config = dict(
    n_layer=14,
    d_model=128,
    n_head=2,
    n_kv_head=1,
    head_dim=64,
    d_mlp=384,
    vocab_size=5056,
    activation='swiglu',
    norm='rmsnorm',
    norm_place='pre',
    norm_eps=1e-05,
    positions='rope',
    rope_base=500000.0,
    rope_fraction=1.0,
    qk_norm=False,
    attn_scale=0.125,
    bias='qkv',
    tie_embeddings=True,
    parallel_block=False,
    init='normal',
    init_std_qkv=0.0577,
    init_std_o=0.0717,
    init_std_up=0.0826,
    init_std_down=0.0826,
    optimizer='soap_variant',
    lr=0.0106,
    weight_decay=0.0,
    lr_head=0.00858,
    warmup_steps=200,
    schedule='wsd',
    decay_fraction=1.0,
    decay_shape='cos',
    final_lr_fraction=0.0,
    batch_tokens=65536,
    seq_len=256,
    doc_mask=True,
    train_tokens=166900000,
    steps=2547,
    dataset='wikipedia_en',
)
Each number is 500 + 40 x the weight over its row's rms, rounded and kept within 0 to 999. Layers, rows and columns count from 0. Numbers have three digits each. The size before them is the row's rms in percent of the matrix's.

# up: layer 11 MLP up, 384x128, rms 0.0827, rows 187-253, columns 64-127
# down: layer 11 MLP down (transposed), 384x128, rms 0.0828, rows 187-253, columns 64-127
# gate: layer 11 MLP gate, 384x128, rms 0.0826, rows 188-253, columns 64-127
up187 101:531524525591437440491453542479453460520516463590520555566480498487536520528494511456495465495520432486546541539569523559570519462485539500502496497449516536444483539503566486567512417524479455
down187 098:503418491484533434549496462612593575491549469460445520510554490509491493514465480517532493448526465472500511533448467542470536468509609474521460616499490490537489508516519508466467427540503506
gate188 105:533504513425467422562475497538487481544555538501466487538560469421512535602457530468576536550503491487466506554502495538525561479552539480521496545535471472458496493486490488474565524558511463
up188 096:408499520526469473460554477449523481487478483447530439483415522471461524535529534541567476535478517457488517457452576522494483506571510491536456385510508519438467471459548569516478469464575474
down188 096:477410503541506481440501535429429475529457486613514499482606507448530489455465518505465500479548570498496485485519471438508434453544451505549465535464565539554510450462488555557468496440512432
gate189 096:492522522481554438528512545449541476512559445436500483452548499527498456536511572529427383438571509473530509540540528553551528561474549497509496483490476436465439504480482455469545475531453511
up189 092:564500469541526496484467507546496453521470459470478451553490444444518521475509424443406437492479484512522478502459457501456457460514508544514491437513550549490524532535510481525484479442590465
down189 098:519491514453468467527514558544534516523479544493533489435511553538509520495488489506516516547556546464454487481522483523527428467449444511504525482438479381554471463546485481490567555516438509
gate190 102:511477480528482473448482521578478479522477509484468422541516565545520445486462568620531470499557498528535526495534512575429470526467468429501558522489448410514518492560421550421478532436472537
up190 099:487443502500490488439500521471493584526481435506477486505420496448528446428547481550538495581548469491535468489610433543481479505507562505514547497456497540455532528444451483463476506481438552
down190 087:481511474538500533483453459569436433489492544493465418483475494490527480451465484555546468475533583555483496498536489559441481507485501371521514527533481469474528527486495497487418522429511510
gate191 078:503495452528447470446433541528563469514494514562541491466536525499419488519583503449515506461473484486551500531437494544374527439528546461467493411490498441476527504448488489515464498510518502
up191 094:461464475506442513501562579550574478445547523534536507511507480419538439551485566525501540537508513485508525471487520456522499549540476487597566505505467535545503557561476440548564458560399556
down191 099:624565530498524525477488437440395530507438524490478484542541512495472540507510499481447458555481492544491459557535429486514479383447475514426453559504469470439474489495531529451510552477531514
gate192 104:567544480498492463478530527422492520471451506478524451507516479546449526527484479480573498533480488494467432514470482481524503430521516549549577524520494556475472497447514526462452595465458515
up192 102:617489405516568552525414453541512464468447482534577499447477518462472539498525496553479541451489480516486516397559510435523479504559410489503453552483503471597508451487463455494531513521460506
down192 107:445574476472372611527464510474482467496581477493523477525456509544535579505512494461478486570482559540504492529427498519568538530483452491470532595506505481466553536515554446458483430542523468
gate193 091:454406501469502492535483453527502507477472498464468542535435471468537503495507524524504403516463464524489492431531526499531523510464550465544475462430508517488481478422465455506498534512539450
up193 092:482488578505488515504531418549598499493494476532544427481476536513539551470533458521482519451504537495473438488522521503578456539553467520451453482510473531486461499506517490440485547528544557
down193 099:467529483560535415513598541476459512494497448434471547464518485515605468472446500520518431505451520517500522462489507547486491459458442485546476523444486491512517492601488533474550521477518503
gate194 098:581559500473481582489441528492471437543464503444449526527477469510448445489491505465529457546496494512516498496450551419485464512518516519558595490461468443427484519493489473502497516527430571
up194 097:421501521544582490513560510535501515550514524483481504507427503482488608434465471465454526516558518542405531468448508466436478553520535452427479469516478460486553412558464521446527514480507458
down194 102:500424536575511606475531480403517463477466522481547507540513471463469516518495578490472568534458506430491506532493505514501462466467507456496492455415488441522467470468406582433504479475519494
gate195 093:482499465557412500437440487499443537512491515596482479472492515448465534444473479485487424497563520499440531467461559438540521467555503541485530471420470487548529469531428521558553500515497522
up195 097:516517522482477473500466519506466449530437523493468523411495440487478513522502535486506471472537559528479505476579489543475528457433431415486542508518531521605537537537493438486546549545477472
down195 100:511503489483564477528500521476509489499566493442509449584515455535507489522473538453509561571405388459561544544511522509439479526486564512520571451575533496478557509445546544475476466406528473
gate196 102:532520496493500538500463503451531521499558567527534426471534396517542483531548504510515530582526502569513526562480542435519490524473540494475597468472475470522493509493493493569559547469468530
up196 097:554555524449513471484424447495483519466444475522526511517468508500470449502491501480443450564535458544541557487457512483442527501531510417421556526539485552446500480512520527558455462453437460
down196 097:483467497398464540443507494524442494510505539457475579507476497488465524517492514464522570515430370444558544534525472468533472560527591524471505488551526468496585444431533516463564502579552484
gate197 104:535528470481494498573499463488362493502518491453507441503475537575511441527542412524479470560552486476476512502516476518488531490538508458487466521550586434445459503506485512455518470487507560
up197 092:494470495473517478460463554449494525539460539445504481527526474538531583508511483491465526443513482447450506601492458556499481557510556542551451490516529593425483525526469469479492556537470477
down197 094:499492499487507528496465442463494503580530447507569523497420569488474461475509428394493531497464469511458521492511543534495494500508512423562497621500456413415440508530509500465545519495559562
gate198 100:469485502494513541512494505538518461547436492510391520502571496529520472452487435518501539546496500459587525517482492580495484452470502477434500491438484491497495421472536469526503492502518572
up198 102:485432569506556438519379458574520462511464492518478569445536482493498512496488487475513446483530477459554544568472506547457506541559556475448456530446502528428598463466532428549507418525415558
down198 087:537467437554472466541504547506488579404539504494505545502509547585429425551505488515514565534508505556523498474542479507479512410498501445436481570481467431490439494454513500464480483533539514
gate199 100:416508505487460494492512480483587449481512468511505546541487508493499496499491434503490479457514412491498527516477619583493544519396461436507514448452503475479468476494422443523497480536496508
up199 094:509561546560504517593439526590529462452473441470424494490501453557499592465504471521508458504459475594511557537465458534506553576463484459557521505521519505469416491501514498456473423535485506
down199 102:559460486517531419492548455431473536505487544471434514440458598478496578540573546480497521575475552504497459514565462457555465492526488545467527545504434509578527478486468436455492499472469428
gate200 103:492420431521407538558500506512493460441586508431487420554520524505570473551534490526492481556501536527465567509504585511476530497560472527469458505539508475530489466524518498507502533503483487
up200 104:486546544558438520503456522541555550435406456463481459523521508444471571461468448518543531520432540557478465482432553488546453538479496498499515522496500460534413438492491510521521581487455425
down200 107:451469487502479585489487479487527495515494475561495446446544507456458552522453499481430458438464468512453452470568442540518477527551451539486525466411460509512524476471543545582592480545508523
gate201 102:580481453470488479504502571481415525518453397557506542422498461526514459497496477458548535462521512459403506495492558505486553523502504488481519481450528525560562527507470479448557427483477535
up201 097:557571449568587485504482514466422533444514465534453591509471524486494450557495486477533503492493470486449399574528569588513487469567504428474475531538528480503507437512554484510512540516535513
down201 097:488451536500563458476467570520500495499431543538574527430546542453503468453438501460497490507551485510478506492505499474503416515455479455551497516486497464458573516496532524600549451481405472
gate202 096:565509527455467521534502470494494510442509457534457496505523497591457543525480559495512594504522474432488485434544561509537470482523466438519471450463491460584498536552500489450484417592497525
up202 091:504524591539505485465477512557552557448500456474448525519499551452518426470505536508527489587514554556538496526529477562479492499560537492452474521553496514522519510454542429533459456523464523
down202 093:583452512488547532467504487462570524456417482448459478451492495525483445432455485499551492459477469455433541461549562452505540509477531470489474461452534465428530543529500419455556422626485498
gate203 092:448509480479490542447517440423525467432522462494422538478501510474598417574478489460512450448467463446466468544501495420477457548493533474472467520522493489542535516477483559430512542566487555
up203 103:464501559422503520494469498501505473535467471491467521490507537457551481482552424483580475458387466463516423562517556449461551520504473474527463567557467422506499444494456483476464521487494517
down203 104:458491477484417545454497503515446476516462454547503522498561575443494451508478512505582454543538509525514466461473516530490566507483568489567445517548433550512448585493597484441486475522518565
gate204 105:520523508472493491533511473508520527479505513542505512573524574471458545591485469516498420524485502446487597556508439510533501405535481511585490511558526498518530496528584469474523520485499558
up204 100:496496448570477451465428475532434477513516513437532521463495506466522525524501448488481508469456550569430493439512501498451497484491502482444487465433493474453449516528525495473438578544478469
down204 104:518439474494546512523523510496384468471491527503451549504511497519597478460545532469495591501469463504529516509544497508468517571504470559503516530449528434441436489483475472487474500482505401
gate205 102:399526476452440500531532505467547489435469488498457528487473456562442468454515543512527481504504477501519471565520499517490512506473477515482502575571559474493509535493630454573591479521503534
up205 108:501526552484473527456455535478476471503464498449453468461448456531529481501463538514537429563486527529438442507466499525509519419498498549562488507468478459474447535545435495528466521517511562
down205 101:452610553537467519606490521468450501428466430494518454510510443540487526497490434525532538373528483505503555486541544561468502471552489473514428555533481547471531518501536416524483581489533518
gate206 106:559445541500440505545494565469471568525456544516517452470458539493482535469460516479515496434418512520482494480451525533551533465500420522541512500485447492557481521475542473568526446472421574
up206 103:482434552465521523406499429506525501535556526470483528487522442467530503498512547548588501475571564493540468479546433490465513509583534452483514481517401543499545520579502609461538502480465471
down206 089:470455504476554561496523492480547496522466442520480493598490437553558485429539528438539501481500536487528580530613524484487444512436501501496501491501581490416482492528437516462482512564473403
gate207 101:572562583474511505543476530478560544505519609477530550563403421555482519454563451482538600545556532504509509551518497456471489483492512482543567479467463504540516429530597551511541533544497523
up207 101:505495547482531506489522527506489529458498516525527455547474517426457485567549518533525592456468608469490488570546484469522531524463492523600537509453512517401471561515507560470509546590477467
down207 095:577481462569445521526442456538543533619458505441522523473431517537516459459544509525525540487480518443494494480512532487478426449479432486495437554383476512467502498474527493534527475496525456
gate208 097:509527513459490441520501466477517519546503525552497382536510442521569481577524487515537585485484548529487535540573490435491478531450510490515456537522433563455501548491542538453545567520478467
up208 094:509513436488440511544465542461429528463561482505533511492484491569515526459452512542446446488521484491530515433460522508498475508530547467451456500469492503457453460531495444513532500511442536
down208 095:526476450461504526521509540426480494530457522455562482505602441420478464418440527554564460521554504467524457517443487463487495497509486428450497449545578479521441539507451532466437493532492466
gate209 094:449541464462526477415566520528484485484523437550485553492540545523462550513388540475496534574485511530530512503492505508462594478469511528450481440549514449513455553475516473490546516512516503
up209 101:557527485540471480462543549522452511472564504499506573418461501523526557493464632473556494532509575506542492455477494454491579502510564437507430437537524456490469535432463466494543536542512550
down209 092:462505498496583503533499524460509508429456533531546493495540511471388471550560484536485486498457546546449553459470531532499457529417479450500458491452513437505522543501484492560541485498515489
gate210 100:495594464527528467472474486468501461467550548533470476550486504477586604549470531477466469535544555460458544478539496476451505534493514517473442449507535493571442483476552447561488527490465481
up210 097:500523489483574481503515521534485531520618420531487544532441490432485488543444510502534451472413592542460494460508528504439461505475473520467510479431544543566475481525453512482491527459447497
down210 095:430526523450499462437469516495517501480508509427475529511505470520469438509523567487515563460512452539574467541530467484517474462474484444539470501495566516547480555491466480430451463548534528
gate211 103:512519536535504466541545555463451535474458481497477495509441532468532531570478490476464561546482505457403493475518477504495520428516459434567500512523515509546497569462529494498470556485425507
up211 112:484499564553586534521480550483546481501498515469445516533473530502463483447569542447498507528520466524514560538595430549507464583533503501547513552485522471482553496512517509517518524542526467
down211 109:549416525550500461489490426507539440504475497541500588521529483525493520527540527437518472449474525480449516437480467551499468523482460512472486534526559565505523559549483382447479529565485416
gate212 099:556505454485499520519511498497466444510496481528492530566490481470539438504561540479488541517511473510428523497502515573498466468488498479563574477529469544495514497501419491408450507419498573
up212 093:539462480490554417492526543524514497487412520465560530444415465556514470506476423563492548641490435508545492472510482483561552566470549478582533524444511480489541498530534523539483457472514518
down212 099:496504513502464558558405540524457408436590465532452497480512478467505521488576507499512509466506505480498489440537547564463536447537456477578476469514527521476546497535472465495441547546510550
gate213 096:485520410506507524560584464524533497525489547554564466517521516528400492503503470549510500506527507503487515473483522455503541412431506470438528461550508538445461513471536552541504519517474474
up213 089:433427478442503479501500490432490536453527454425570484541536490492464519506509482478480430570579556453511501576469579386540428500505535485468567431482529480478593483515496434543519509468519464
down213 089:457507509506471542478459454530542501501499531568530476444537466489524422505508436510544485541575490543493517454544478504474509478424499481425473497522525514501519459445520493492483523491585498
gate214 089:564460540544502507456502511478497473509514464505506534494512505479536522519489489434445537525584501445412529554487494527502503575561516429455520446526433528515501487518556551461524438498484480
up214 095:529543555551565539530562495528563488444509491547538541518531530501450448517533505547547542520526618426492449468424418502516494508423524554466482560516502497496461525440486548493560507497486535
down214 096:463499544500515534509468544482510483579485533450496493485520513504555546470512500438502436526556437489490553473562473453486626528501462484523441488520565412486537514497442516540478420493526542
gate215 099:522481498521546475490496504474520422463488450493520476470472458481432530544471422477468503544482522535446547580477417472533457483547469503481439444584496520542501545479483503511471506467512467
up215 096:514482484501589478435490528509473550493414468431477482461498486526487549418542543510503570466490526562520509505477508510475536474494483527492484474496575505458525432424551573523497522455533463
down215 089:534490465465492579535426598565501455527507425447486539517535508474480494522514562546514498483481498473477524543505540471542481476454535414521544526482459534568517540512513478501540515604456484
gate216 105:438499514464378568532559441415476471472514495527514467499463496487491500598517477602522544498442464477499521494459490563506548427445483462487487479571422513453576536497554557479488504488496453
up216 106:551510513516498555549551465532506483530497539477418521445590528514469534498476528500491489531468512508465468487512508458513491388436575488442488536518516520464555540453521485428528539500532558
down216 106:495515406527525486477513529422524566462540430483496536465474463550477415522471479507480482493474487574463430494520526557436480575485497500544528503547467563417513448504508471539470478495517532
gate217 076:530540507501434486481442571456474478463531440535521434510473472511476439506491473555488560464457521539482548474440485440520466510475489526503467426485412581536505478486472493517530441494505518
up217 090:425539493431515468494524431508544535469492455500494445434535444465455563471535527490514544485500476378485523531546496514503496485538524518566498425440497539517505596486453479468520514493509464
down217 097:532512504487435577492438541495481448533523501545499476498454529532559471512476442531442478487514499550483499444466432536514477519464484480455473508520429525514478455521516501501472465461521539
gate218 107:569480458433490497468464497382512536484494469507570508509529423522453533537449478511441520471535488489483527523485539524518521461485516510584538525470566495426533560441434455513579571472482488
up218 103:556476451465544541544528498525514479472597479462489495532554461500502535507595471503519450550577549523536546540480542508443555590521488481462512571444413506418511509463475570494496554412488521
down218 102:424582431513469481380541554447512586455485525511479475576504480548526532431497504512521524500560550553477466490567480480540537502431522520495465582516543523443508428485499456524557505480523468
gate219 091:535461488511517495415485489490453505499540535545509505481451625450547449545466495472553478502453521589506422528491521511494557450492483502565515486532553495440465495497518491552473445433445571
up219 098:523522495516504557505523471506506477546512444516569453467543463439489550536531535459513499461527465519479492436479463523545516453486490502532500497492456459530501586465415497458530521545531502
down219 101:490444510434504497429522538496512517519472487447486449466491547537462499459485501497506515475478481512439464496540559476479439580536497510503513479528473544495610411441513474499464522437451514
gate220 095:464488506504495456502468487528500585498458538558539535467519518471477505510516425490507529595446386471524548538528527444548528515455520566485452453452600492532513475506558519487513502534438479
up220 089:518458479441555460483509506523413539592509456429478511494514529468517470542512542589509507553578541495469574456514431511576489502567447481477478519472503481503523478450467470509443515455506554
down220 100:569519509467520485496526510558506536545465486479520562489618506576513512529496403467507442525423473486501459523497506482497512445419413512537507506460523522504530539530511538422502487454470466
gate221 082:513466492519384400456481502477467476477525547480534479491483461492491528510490490391462520475547515439532414560507508530486521518506463507508439549442498548479543561509488567458476474557497492
up221 093:569551535497516505559543545477539553490452470480521527524493568423469474556473452536476466473484547465562477452444478499520551509501525495484452519525433596488522494436551519466495531445507525
down221 092:444448486483481523461465565442468495504499552501467442424429499587540516526520470460453518528530443564487526484538454501503516502504439447496561504500511471517409559482462509491451479560489495
gate222 097:524425439560518541544517593504486470541484483479469489487467540459538504490513522534524505425464495458529456544401425434431479483546470532504489432505503521468488518600535506463487469474454510
up222 094:493509469513446466500484520407501502473472584478542483474537574532491507545535408410479509535480455489509483565527550515405520432512475469464538489415455485483543519622457511485498497544515583
down222 107:560533572553601498455520442500474578465458499537506436523516538484505511519483467483488444610505490493553466472590489457487500496524526541512508550404516464523559581475567490499523491531451509
gate223 099:486595516458486533589529553459524461525527451480452479479567483426501501453493475457454477500429510456474507538512565499404460476519420515503565519509481498538474536505499549446496594545507491
up223 102:471529501548499537502551526440517442453433439486506506530481495562511460467506398440465470527447579483517503478530506497542505483575501485478501449512462578411491436507491521420414481465487462
down223 104:491585529489528507459556528525503535429515447513495519501449576563589478448600452523448425473435506526458476423537520538565502500492557512475515503536517487476471470456503483537444556480549518
gate224 097:463491581496483497423534516488465467485470545507518444486488465474609580531490474559500441592478599465449485506459495482425548472554561489520568508558528468455580526497460504550502549496506538
up224 098:493595521533472493504524494518553576503520568439430454478487496480508522493497524465496496462451474542527455560514549450522489554481473529456526469531453457545504529497485419424445527542468419
down224 100:495456526491484566463457479487482506442457564433482501496608460418540538511520498531521551521420459501577535605510536487486445513491558495486507463454500466499462526541476510469474540464490522
gate225 091:534529492505532459482556475515543526484492474464474564510455528567450557511523505479496473499445455385504501550510440454447529516516576465504482500458473521535529486526563459495404473462468483
up225 094:592503455518405506519504477442512492503507514445544522476458410431558523443501525468571511505522499514444399501509478544443417490465509478521491452538498510493487445466408537518556498472442507
down225 091:464515529480496589447546505550500587504568473534433485539486591513405464530508460470462482563459513432467522480497506377509489488556581511546502513513479507485493478534545488478414512467481559
gate226 099:532459480491516437485568438517558562545474568606478481449513544520536521449511505493498505456509510457451515515511514520400575494465476495493512528535546508485539526512507496572486497427449517
up226 095:463499581510454475524488526503564481477468516442492534551476538529531511521496578529519518529528465546441545539563454451495452533533519469460451524546540478507580514472546483428481490553427557
down226 093:454497508505437494490531470539511463495447501547504525520412463471549493561488561505516473514490466547544458539500517591504477533492480462517469584497463479538484496539504477519561527443461520
gate227 097:497568475460585531529526514523537513452556453507502527483441440505502453473577457506547546542398485516547391517492490492438472460485523501494453590499498456455423548582559486512460543479408473
up227 102:421518484479505533540471449551494475523534525586536517471550501498501494495516582544540493470539542591560480529525466586499540447516530528489478472484439502469465531432586504421424459504567466
down227 107:462501535476525424488432473510479495488563500512477495464459487466442558519474566444524558429418560537521523530508469475491464413473502490452527495476570450495453548472459521504513497523585492
gate228 100:591516513466524541447570437438548510563514469571486507450451430458583556415472497485438600490428476487481544541572514487514463449501501520535489530535502448478481523474552467415511504501484508
up228 102:477489495470527492545496566497523446463541559474481473501414539409520488496554496526468433597517433554519548461494547473545471535519567482515447491566481533512554503550462438562491516462507477
down228 109:559541433528501523452524438479422497484497497525554497463508478514473508496555474461540449475535513464521508437545526451471486469472489484475488529532487497417538533407540477513568411545464549
gate229 103:539518552417525559512548470502466552533543534474587533482483402483459576561517527534464473518490481532539462483518521423462503514562432532421499472533488490473482536503511483509451529532483495
up229 107:516457488466492495472503534489558470503494509551490461490560466489537463429479587485581494450507457532443473458489506432444509504485550531573548510561447471499494448531492468522493520547502478
down229 105:522472444537518500524458533528480468504480411557558461464449488467399509542549441495497545569428572552505540503574505579491536543463524509550488519437535469514522484520490581526452448601436508
gate230 095:433471569579478488510495518480547516498548489479462484496467550433529570505405499489532519538484487507476498494451489528540483477507442494547496560495507523464510517553559430424464512512476500
up230 095:518504514459538577515584489509488477589525455515469539461419520439530465548476536518505554544522512553523481416465507463506496474513483453461554470456561474521489500568441441512483516542520509
down230 100:416564486546488413495442494520496428463510591538483515449494508486522598437507520473519518510604512493525476485480507523497474533555506527450472527385463461511414530505490506490506520551519477
gate231 104:531431530518587536549502506426502487551539484428499453560483455501486567502523456502466532547507556512497487503472457477596533522500453553508454526481517499470529581509557517457557550448507517
up231 103:603542581517514456449466495514537495498505529530433521438550493457531566462473458511477516456509435493493508487446494534439489440439539490501548481445503485488524508405475474458458462512537449
down231 095:526451510516482554527523474559501478532505513455518437532463537502527427484457486465459512487545451503439463447501433504474582522530485415523481554463483442537516566472537457489495546537500502
gate232 103:527544458549497502429511516501501463500462474507521454564493508537542483438441565471497461507513476464438583513453502484554477536491445560488520539444494556524554516547511528490528506451484569
up232 099:522542490560485514542491512551526472512522452455477517539500553487460498457432446423449589502538491503479443535571502508492486519565515564478475414505582507490491469533462528474455496471528466
down232 100:572485523561513529578457542518458452534494498476472519424461510501490483561535473438521455537552540505505533524563529475542487504508499436584472546518477472480508504469449488471492485488523449
gate233 101:508526396522489517481456437490465539473478447479462483514530452539547587568496450575509469453509524502430540480484505548466470502535480446572523539511524500539499497536487468521468464546471434
up233 097:426453553471557510453505545458465528511532512512521552485473556533477484460521500421506492631506446513547428526502498513537502583543515541479485537507501501505489596442449523549506519557518499
down233 092:501482470494549652443487527612528489505497494495581494460476550455440472509546529503468496552504479502525470492493539527481464545517550506503502566483461540515536485574519488542476534572524477
gate234 099:520555410471493497455516503532486456527493402528478538562541512476496471565481549429537411543524472432500481513525460461488470481550519532528455574425527527555537461532484536553555502449509527
up234 103:525509465494577505464449513539458514455504530530540459435462532510549479551531506455436482493503541456540583497493537479505527518518411502514488487515545492483487468515528449491543542471474493
down234 105:513509501517578413505503486533552526484495442511545523501525513547514489435478474507441544448523524461501500462559468464490516458624488481530517490438518493540523552480412513521522575438544551
gate235 113:541460522489493489553497537417448493545495496528506541480489487424514485528459529510502431482492482443435516538487523619507548536461487481480562510557505470542491529584483524514564535542475536
up235 113:498529521527436521489494525539531513531450546492519515479519504555421500523485559489484542492457519465517541510447455488447434513503475436515513533487544442527533560518541471463473473573507486
down235 105:506546486534391519563520518470456469524535470534562461516477512468563424476477528473568552546476540485451511476497577532484514497433532474484545503541535546496493436511482555502475441476508535
gate236 104:568513531525567464493483552467568514525521542518497471510513425474532488467522583549478471496503551502527421504547575481468462524484446522497475466562565529527498494484445387553532547485514517
up236 100:488512471508547468430504538504584488482481477533510442507482536521526517494476503512459514509489518505538471516472533457480528623533479534468472472526553447451455549490429504431501566505580505
down236 096:477465485542488562539492530453558493434520471439516517531494552523461442516465544438500468395503508538478468496550443476489487499428439433514457561506461583565480484504491524513529473480461568
gate237 099:522491425476487508473442513468525524538478519434427465529441535447549458498542556495526507463443471545493519438574478436487502470532490503533532498527466452485573531532507499460529521464475494
up237 097:501503509480480448487467523483424481522494533458497502557449485549491518458515463490636497577465532453530485506543475523542511510475574447478457534463447502516503516442412513596469416475478584
down237 096:485485505379462585464441557548522445513532480477474511467434556430504484548523459504519555419423500559462489459520495483533469518471542481430519488510457515449538441551542482509482480526458557
gate238 100:458520549508489606527455458488499540481467571406513582451455454577511497495571516471466501544479471487537546475417492441482506466491432523502554403502478540462501515492456489497486519468471493
up238 100:511536513541458513544394466539470563465527491468502510498507543542450531486507585481478512468502423541445474492499524524449585451570484435542512442514393557456515476449526513443494506495492576
down238 092:479514513514531451594511560542567476422476499486552499552500536490427528463512433555546538508527507552516480531478491441453465484485450485470561421477475465467503584534459424573573534519541516
gate239 097:492543456524435508535496525444478462502509402460493507580506470525495507470457501467629518507520500496500478454433478513476475450408415477514523456533543443558567515563468564528584544463460555
up239 103:543491485438555455539502439438494489532496519461521519410499494507486533460494570535466602445580520480493511470466496554539505543452468558581468544466518513540454558493568518472475509536461468
down239 104:483519527507527571560480442534545516479486425462483538503537479477466571440478551507581489552508456471484488483456515558511475487473537550470500464440526526570494525558403475461497572497492464
gate240 106:523473532477469545514530502517478502514474519470407578556472482491582507516472534484519423528528446503487498518467509549559502505396455576524495536469527499543498502533494481505456456469501546
up240 100:458526507501535480488448490482500490528557436490564416540417523456451491475498581513498578490469479494522506425442475547502431500515546453481422502437462513551461539446550522519517515496474492
down240 107:486499521565519473551536443477475452577464439542509457447506545488547469468550498539503543554516463480502516445566520514465499497498506486403463495577415505515507543494500541454485558499553476
gate241 100:526449499533497489505537472508512437612523513529585501433450460512527558509518536533461520532572473475476476482469481449576530496512468521480529621464527492480530545494550442525545482467491510
up241 106:545468522491474474471421484510464523500403522553489530511475536538423424474521504495521492592536561456532447459519554505523525492510494501494504474517537411350481483455437465539497472466487461
down241 108:511514560533539483428486538486437509538499502396509513402485507518442411453501554462494500546505471424412456512532506528574567510552496524560469525556489525532478523541444480529537518523513489
gate242 104:563509512485570473512524534512499518516541564487550422549540511553528539501523446444491513530479444528473519505461474575529589522467461550414498559486469471505543544493411507416525492519581508
up242 104:464502452437478451512514520502452431492524438479585540406422510520455522466444463427423535489515519567460507533536554515528513553511505504492509480515531435534462518466538540540531467569509439
down242 108:460510524470486497506495549420451494454551464521537527492524471539548477471533435484510493477521403537493485486547450514499503525509369568481469489519481489545513484496429437418556505542546474
gate243 095:515444562441466449447523509533493490453499518447467457505559514461473445435520541503551460465476427491401512535581493499481520432541515504536515500531458512498511457459521519571515502466468579
up243 095:454451488490476470528485542552489502517446563423470466537462529589607533433567518548510451445433452529469513496553503513476459516507458491519512525481438475440588438527447474519526479548532562
down243 091:469498555496473423497510480601486490522532532476400497527512509464565503554580515593549488534484521498481485485503505464486479503461499434510461513535532552576398526485487487528484457451487516
gate244 099:521521514490527500467491465526486462493512506378545417489512546485533477495479440509456465452506501497507461530516496583501519455498501496528508420526561590504514389527516466484495555478557554
up244 095:451531480454500483432458495475518511529497521518507532504481484493501477489542517412523550542515417545517413515509511484462496511510544486477518551476473503487490511458509445561480441457507540
down244 100:526497548406471505508522483503506485590474552549483537499544505404465490516487559516487489455536494485565529448506490519428488461448524493536559480480542449514555439538484526465491525558506547
gate245 101:409499492535533506559471530491565625475416521449482495496494524510470529481443434519535454533439517535512499510474499493476531486509458438518556544598417551427540486550497541472546539542496499
up245 097:538492468462481548590468467577554501456605556476483448525511510490413440540441501539470555461559475540516427515554576465525484461569455541485508475482512539479472558499493525459521497502559409
down245 096:549505427568573496489466553575533461456480481446482486502458531482389508532557445501487467503485513500507467548472479449521517427537500516429502471498488440542602442489559527517527490480509511
gate246 104:510508504443475486516483457464470568509552422495452472487467507503459556537498571533487470527523508466533561457455480459555524524436479434519477484488549480437443501521483479572537541551528458
up246 107:526530532518479460511493480484453529545437555408486505501418490563426564414448532444505538554514487502491511535485441521505512511500444503450520512506511491502522464529482463473470497476529485
down246 100:519526517467551365462524519515581492504483515515561478449513489505473540450515477518481519466555549552489461471553580527487460498522556509463475537404480504561457486536551524501599533465467543
gate247 109:535525480590471492468497493463484451533547504529494577526471498472510502497483553453550434530487420490472555465458465479528511489499525449568482476546548495534481578543473447493533527461450465
up247 098:457548558482522530489512480528436429496521589451458477488474490568481453531532544503507553518507498545458494472509532455502447481465570463470436527559538564499445478462535459544545507556410542
down247 091:485547456455516582519523487486528483537558592449493479493493459570484539476499533520531471554536541410479516554504573505453500545508511533483465543491567527576525486494491505495480550430494523
gate248 100:516484471496485464488486480488514522538484544457507484473514497451486449501469536470500552463506539515471477532528493518456497508507450510561515417513466550601487483506487438498517501438505546
up248 089:537550516452506508561569496551469582560499465442492487537505507515453492566542499458529508459545514458444554511548475535484480471493498502532493550545562538530504452492508459509459485452567528
down248 092:455494463500486538562477521450554549479513461493524559486519609520579431553514539460541502522440541474472530490556502543472588488515495528512475499464445544576489522508551573546580421459456400
gate249 100:458512469443507456543555504496454477468400522490459494533459417434523497428478437433462563538485524540507547482468540496472476510454496518509504454516497458493498522510450479460566558479466474
up249 104:481505494429518488446473434451462537463416481490448468547439459486531488509545460490471570511530511573510521511429524409478546493440547469561456504528487411468452563495452495462493483419498476
down249 104:534520508546572459517479485388576452501513445473475454514477512457544507529512509602419441455527502426524461499530458444511493500519606450497461456493434481463535473463529488585475472469506500
gate250 103:513509461423489508500417499538523448500458558422465468566498511476540610570505414482545468516431476481460544521474518557496500506444546482495537506523556507540484482469442434538443548473469472
up250 101:601536451504408439518478476498422491637517454517551502456541473486461467472522545550444485469510486474450575438482513433481546484499522559501588513515545565540552471472505585523564492477449492
down250 097:461506516522502514438424535437516498496553489442521505478521469449534543507492514528518498497556561408491437517519486413497572424548544434420615443539517484517488534467482490523502535426501465
gate251 098:455451483475530494471520442567521512551543506486560504487485456505543405489548493526492536508506545478489473535613488508497554495502561522540422588515452483484548583526495469499524516446514468
up251 110:470424525504436473484546458500445516494455492546508516514558483519457437462542532517515508497471513539524492487542442521483565498512542530581492494526446582452522613526474469533527517476466469
down251 104:443470514469500479434552487495447561552525515487474539540504509471536421458500482484479520449471535564519518543599474498465490522472543423523458464533498500448497530476454483480509473543569499
gate252 106:445529523460537421506468433456525483501498456426456459446448491505481518429498465462428552520519477501481491550540428476504434433504503540500509507501555491520436506530539554524487591472455560
up252 098:470414535516495525518547561507530535488483479528476554538511494515549510622498512505519524440502522564534512472555546533500490516495465483529561513417403502514572392505464494544489523555516522
down252 098:466473419515525512515480472463519487459573545507437556440524551533435590564531509496513489562498486526518537518494514491512535476533484541489519479503454507565539540577450528447462567570474527
gate253 102:530526502523460525575423481454529492444508469525488470449489457517496543527503532536456524482484466540379497501597404487500550447537486482476552491499490453524389575452548491468473469482509557
up253 102:559455544447484533521473517516579417461505562492450502519483549543514533494476538524467566469487493499489510574472485627513508454482488493439543443449525455501496523488513391495563534534519491
down253 096:532459514502493503512497466503439498479495468585520464503433497502493562509445495508512514453439417521442464381459462446509493436477433427501537511517411490509504491460515555477495481470436537